config.yaml
vocab_size: 13038
qk_norm: false
bias: "all"
init_std_o: 0.00556
init_std_up: 0.0272
beta1: 0.95
warmup_steps: 200
dataset: "wikipedia_en"
Each number is 500 + 50 x the weight over its row's rms, rounded and kept within 0 to 999. Layers, rows and columns count from 0. Numbers have three digits each. The size before them is the row's rms in percent of the matrix's.

# q: layer 9 attention query, 512x512, rms 0.109, rows 458-470, columns 256-511
# k: layer 9 attention key, 512x512, rms 0.11, rows 458-469, columns 256-511
q458 099:576392484558461481437481451529456602497542493473572613452441455473454475465373480524453530687487451477586571568504479430491615499559444552555550518580477469430503546519521458507485459458414539392516491515550495537484540446424472568478543462553438501450550436618548424592542475527501570500481479488460517510475480564493526527504509526464470456475529469479507565499403466468532443425462493476526518430473474534429458386479499526534496525502438439521537483441377507543435433450568443507513468410491454532528528485525483424466542473512568588515499574504484492522510437459458544477470568481393487443488529513601424558553469459491572486345516445512563586467537413526559541571489530456525450490431519512467509508540508462549461495452431446556570469456439483518431422521497423
k458 096:462411469474453562493463513470480567615517506501587411484488464484522525464414507542524518550462504464490556517498520503487490419500444460498469445528470593526537443615551541491501541453505476505494538567452484448528518458476392522467472480599428459453540439557511500567498484527538544467549560403477539526480477516566588524489516552536546502480512481501574473471546475418436503487464517496435441421507544527361552467480461702502461431539563539534567567394423499482451524584565580491433467466488481425485519451428482451549540436485463552482484538397429502421465562549497536598582509569563484535548519530494528521522410570507449438517461500561552522531417442453474520567426501412444502519557541453449409485476479458461551474584470432503528548492422595414503520469560469
q459 103:521495535487482433557548516495396497455493509607488448488425548493529424528490470499513505391479536562485456454464522527531608607484489533449534446562458499533487465391520461492527512492440438515426458523493421387510447514539505498506518462479463523512502485422476481406494438524562570529468433484555507465478537582532510505521406532475509530453424458496543431506454473511562393434447461532478516532569486438454502473456439582452452534542619434473464446456451518519429571502440430540471360441539473462505526444458421490498514464498497448541414449557471570541404545598587466552473406471403473382508567620473467528478570579489519536503415495545549401460481512489467484440487576521548435497469508527560535520536449623481491480507516558499457509608541532523449502516454439
k459 099:471497578492549471520515625480517523491427457539518460545452501456477501547464464487443529510522512548597458482509457507562549550421457483579555584581480456587462514568501493475485464503473524536453535485523501428519488445536529564517507498490458481536527473443543515422480442625515562452499519486573505517599523527468433490515418510452429544504415448481466585527406612494421437505414505466481513474509496481501391395533374393439519511481451513431455515444569474506395499482440573548492516591580495426536495440548406620417416474525469499507513470422517499574514465602589488526436449411472504531342460552529448568412496534524500513501533533486529428500464380586474455511471490474532508576490499449447533539508469562473482501586438528583502501551502620511402369488422468
q460 106:607489479521516426531494593524542498466537490596468480470520585480440474429563486529476531556519527580415544396516515471580447481504535509510478568554420596440450446407394544541495512413532594454438539429585481470502495459584476534455488405518502537464514470563469501450470443498537417535482538473553482442459466554518438523436388451418505521514482564509446486512453494487464483478514494522573520491559524469511475465400473436558421513464417426492466549440492574462488520519508616422510443581432472425440463456436451543535484509407484606569476413538427543511442487467422429433489550398438437434555531502594545484542517528493430468552495421481468449565535479492569503483438559472434529464532429599511450564476491476450615440578492509517486513505559553528498578481467437
k460 098:544571572451545457464464607473467524472503469546535517452515516588529542497419423533498449555485578502564511475496441522481466549500526436501520558630461490549473514437483522513412330485610500568518518526565482425475574463492563553567448425524526475521526529496508507606515617528457543584489516478545486442506470612570513448451414483515483484556523544490514482391528460499594500474617456532503507495474510680520507384533488538556527536486434436516522552506536500500516513468521501367495430559450463508492535425485457546469538442433502599503505516487468403427451534503448436485497579450558487531449535360516466488504463450543543545515538503456499526456568493498538431453478496435535458436512492434474528445527570543519543538541471484517507527452470514480491508552519563
q461 103:522407492492475528501564505524450480509545506577549551498626396499578642521529570560576526517572494440548524580511530467519421498479459521553572514521564542471492591645484418517489525536523495453468553450453510487536522506559524469542541521508514504479426483562602533478390470512522522515538431353534492583572567521575539484456481477576494483440527440501526586504538522473545520443426483544451432407420515568479439478527567539468463401548517516448420471510533473421523511483524471611466561514557481491582529488544372522589531476546537471420445432503504435534527539457437545451601538488473492573478466551521510547570474533534560470488536536540544505459459529520455493477393527439559518497472438552485477485515455415554541460460500519531496545465486405414492502498539554
k461 099:507525543553499486447548587490476511450508496448553510545525560518548460521473541452539524546489535616534535459459489504472460463575480504524552529546571530539530489498423508514431534480549490474459573513549432491503479474531524506473586476556462524497426471556477557551401574515442588527518369410551520517409559493584480588485499474543463451591570533451494518459455458417526477582494426527461478426463547492525554526552578604478544425577499449428538429472448451506592401539486462532465544525506531490413511499523432422594521492556611391426473554554511464509459472480548428579530542429499448552522540436494551480443536455474594463501474478445528456502420557446479413513471586562570534478542533511502509402450532489442431469407515491419495477488547519420478529586382492
q462 095:560468518550505419487452484555423527496496563570557514494552479517542414566573479530524452492566487532410475526516427537556478494542502475447526438477506466494568513511494416591469446569507508463556465576484520489487477493445417478514588511523517544459590491550455460470469437495481595493501551530452406558547428438470535512521562572507477480520534563464557511455579515552513447539379513539497392567486535617531430430498396494435399596494438433549508548403520566507573419422496422506498512561532478508488490557559590563457481511426491434434539484480422482475480537488451608504530470527469477519449405503458477470532467510558531458519463543570477474422547547592460511401481624507497513487426493521446484568595525470528435488439434509448505596482445470537530436527572554
k462 096:507514498499481615594519500528475513450549495456470422533580466504401469582540505515565494487574440539509546516449495495464511470542496541473640553539460480468510419523584507518487494542451438439483495554476525515531543434563375475461465507502532448458468408484521559487504505470444530497490538503551512407473389470513500552544493521526541471529484523558479481499506524490447478453535462504437438537530470572536406426469509493488470504514409515571495440430482557472558492457570514527487510561466484429554502520534613532491480557532519486432440427469494438491493482447591604431523554505558496443491541475485532474421562562458473451520498480469482529523428604556496611542540566502492491550476563513417477506568434509535431497535589564433469488438479528489620498417518419
q463 098:538480407593545479490479503453534552503493470480600508527426500568463518485490501465479433448583528481545426511523538522501645525555506476508465587580528476543443465461478443427484445436532553603553570509443402497596584550454501511513563481531464492550582520555560422422533546523452455426529546496467563590489505542499504454437546403443418375474422492538431458623468549435510522625524564559466540507528476437610481451610584508527470500511574449441548488522407412535496538461539445558558488472513533572510493473490486480538397527436504569424509489391484545533404429475499511516537398461498526438548462510420481467440573489485545458518587492546531576489625466415482500433572512521580408484484619523533530436486488544578481543478427513475409563449460502458575593420550503
k463 095:527477455484501499487552465459468529458575529536548499556564522490515472492551484482435462405559522510557609453407501503576475591535477494505519506526604512595521586460512541469557467438509489497496595535507512374590549557594456452503435444529556541543524567522537601524516444488489474487602542547497476454445470502493428492554528527453599532522522580518575528460542474529533463414533505586457399419480599372513522480493518518414452452515475552508478486481492530592482500435520512498548404520568523550556432484502513408566560566433608442426501490516569506455443582544537476485432422470519464460486468459462484388428463467593496497489563457536404432484488451442476428492526469492495465512516482578425462504460540521506489521544464430590482562448424502493500483469510452
q464 098:535491533552531477419486564514568465529530490458561544480480432530528438491554572468529443530456457532453495583525465465545483460478466487394540481459536520526570508526457420571448514427578548627615486496428503441407525495552543501507546471492508522478531576492417517492479461491536478533452430535526491532344527475430409466509430592507465409545493479448467537407517595538476483497433539521615476467564460490589503562515513397404420546535418483449478443442517469486515532457475503540485530426494555650416441488466363536521459519534521472474606438541593485530468505504471469450515405581522488515505566614425476500469526497429496475555568425560477512488496517527498537569489578529488556513531561492528498528518459584485458554462519459542453481497487517427536577523518514
k464 097:495558474487484476542472485618486441454513580488568504490540509531470516542510586438509446493476497561523522593543462436549626565541426446503516568476421610490515513639529451526474401466525365523513445497459490470436665524580350474504563467529386622509514519474615526424532624529481499527500410551571530590420521589568500458492520562455533535504553484501514454501485590480485603557501463455481517467494440431486472490490484422475530623567532431582429497561440559494534538452553509493419509519407528577466493454465526473488483650440492518518485619505544524562506563509533477464529488439475540433496476575493590439456489403436472512575532431525461508416472580516521554508463515504555477496487545578460474461472531527488493493444495414476501479514417478482620537562489527
q465 103:434576537441569464592591504465549553400561417540460407523461510514535453489539492393490578502555407501518465458464536548467592530532471487481492534526466352553397508407477509505445444468418580533568428481522494502515468578450577453535506503412474520574508485472395502478552529574508486490510440530508525470463548482470433496496506483533504520582584485536449481477558439505446511464414468511566461474497475586468423467449532540550453486370580431491597511478436471531445554508561507515536465493449457524591506502528524556518503477473520418571534534500553466459596518595530407492476463468461457483441480459471458519538474506506449489516391499443480536419596493549416563447510473603576525435551567518539547566433546468477484406489417466482524454606476570560586580491409443
k465 097:527512470481453472422537473508532506527431406469524424531549553539497471485453570541478595544572447492514413487472421568483574473563467472508523470564411473508462490446454501514469450419420557556457440479405575422456486484448427467455482519452511556507463458371503524442446501515445538443568542385490471483565458473483452462567506453466526471477514501461475427568488503522527526438411476603506510414514453487535466571511467429519428527502555519517504562425498505482532523531514377429476470389445481441576539453516455493505569474526559502526582506484518460436546519523413472505469511497462507504391473545486487505533489486494480476568468508537581538478505477512491543536531563541571527534485576544419490460503426477410520637484565485459513386658478458536592529496469508
q466 103:486518540526459485466442548427398459444459532593449574540535505532401568526460470455439557442609467497487459558515548545454514481483513466494511532459505501516494499424492538514450477482450579560465407542484520539426505517472476437445433580577494439466542474409548439529448477525468466464421434460543509536472579460462486512523490473439542448626503540535455572472477510523478515482523547414402448461502461582431471490604487449518424499545568544507451480458458545439517447516633511517451605461586450564492425569567509473540507460575477523551492533618500485469534457475499451502381501544518481451455501510578472524571533501515429506437542420492544389550511514541501454406487459556545570448473469479530591468438505489483495536459467554570493558464337528481534508551471443
k466 097:576516537533413508451529517584514522507442489599490471518422423556524481487459541477500473524627429510551524472438537461436527413452481562435462507462434523435487437531581547545490427430433516447472511527536542560511534499531462538503444478473482484562503513387543445581537567493506429381569500413520437504521479460453525384602468534573482548584495451548501545519470513513475568401469442441503531487466408536503559528475520415465452531503586544449554545462479455514481487500486395545527523512506493496534554431461494438520483482465573508433584438583439594510497496461520485559497467560579512544506510474505443526574481561488531478480566507473542419521502539515446469481546543421366403382587450500563467547524423565562531402545490473554509393430475536537436481536533397
q467 101:506444467477545518321503496487450491531506438594518520499561444492420506401507540501479555502362531460403491524430628473536513422576474463517593419553576577496499452528463472430471531467462484542512553542501460455507473391465412562512512588563459538516447404518448515511458520478442407550501561480452514472483506458513434569521522478494533528500631521456473470446527515430530527553462580432409514456477534458476464585503468465549570499485454396482427520480545501471595502517486516597456495538496524499502545502548416412505528489550358501449425454504548505483481453511426397511449498561398521565531536443598540447420532466507559480518502535551539415470601474528476387519488498356474524513496552339594505411474520444513502509432435464624395503423500526507564500421514453
k467 098:517484526490407426469499426530445526528480483527535489548426530441509549425484557557575530482549572479527405516529497513514486411572580526438458437606610482439523492490398439581597449518424468529370567552557478489447449461592452479496414538484570519492531430525496567532434415482478498561481576545453486493430558505546495559468440471477472426429496522451489535522468600436429604486456532472411454441425486556543438581467379432441524471531471384476615469475544551514564478484499526609538514537481536515527489467541459570538524520538554524494483547558445436433511541465493494526490540494570551543517538535425520584492455448556466456536496551532522440496553479506449554417416500591454460409500532478460489501505513506565477506531440447492419488541547384597481538470545419
q468 100:498483568430508520472570548458580531500437418454494569526552397483575585511544485395495487484620528473542417574511514523472516473530523589493435587556514429545525506541543412572607493564532582483545446540507467597579456481574490533496497501510572499516565509528533458489502542552585529414495464483436479509509454430488414529547445555412529559525478423395429493530438517427565542557497506546481460534571507396525437380546448452527533459528488568512519459445454489436481514525498403520544465516527564480536503483514546595538535496466475457429555497599529403459500516485502524506449496516534462473448521480578502574579461471533430508533464452512436553521614438545549515450535475571538534387518557544519571508598430575427600576500494448565549529438453484575477453529530483
k468 093:484503520544446469505489509525543494578487447527494502518581479552543554469522533529486475472466530446441520531537540470528532395501476429436529540445530496463533510470512516579467429519455496549451543511496441454389459532460514527549523446540538364520476490518515579454440486503443474543465505448560473574453513535465479500526604565468564518516573464445441497523483509366572467498428554567512462450491515560447371545509417507463497582490420522481503504484471448482449489478603447504392551467626545578497477438475496498503461571483473545518603517456489508577551519493462475439465541481437484444548473389417565515461402583468461549632521489480497484501575444451513598500591517482556410511565480526537491508486549494524484496518509471487490533450441516527503445447538538
q469 098:585486491581584499491469521508490525520493583500582547498461479550465578460511436427457495482506492507530490488480482475553494456505648477573484550468549571471547515437555525488443452601472588474553522513468412458465580597547525451481536506566418540510419493580546599393435569625526476420551501516557486440447503496452459602530487538554514383486529533425536487567529473575508498421497553426471575478578517529607520535494501563489530544569509519521513424557494543582517451612577556490516464630563450548489538571507418575531504508529554529447564492550468537555510538498508544482525383488441526523459565574504545487521534568455533504520483564536487605506508546420485656517517571591571522575484511465448517508567448478477545603610540487508604536450362506585505490562469443
k469 097:557465571556502555543493443446525466532492475530492581520509583540495456551536563401531437500456490607453524578444442435460526515554505520561491503468531668499520511532501392382466518488436462523546410485480515555514539551449493472447514499554485471547408512607452555447574497547564513468527530464562494443528530520554563446553560413502490416593448543495476498481448494397519440504434536540467386557548554474514484373508400475504538457444348436464509454491419545453493503521592575510480576482458509576541462503451409508565635518503540464495516521566506489463436516453486451588486522525406503496572416522576522531556493457548497562500440499522480466458483436491445506489501443490552494549565461458416500473517530503472506487577558435506418557428494478589506486581499507
q470 096:406519398535551498535429523384504570454440439569410431617478504432525562542525471519415401482478524479505671440456496501318454511479535490486475519404548501512452507476456482527472483431494552525521477534502451400541478433446468513546450463491536516421564502512456569407491524436524467477443516479564480620494508498515523453428549440536503545473537517553445571557498459505465419463491522544498494532568536538493523590472560636512572510487502466422523502439609541586475501451458527540526515384589394490552617493520564496443471515515483480489388498498544502535586501438485546491497531508489296469510430475481441446519480582480519517515449464545454514453423415522520592518552405552528465497478489649585503438521534493501570566444440449451535464439545545400545434526514531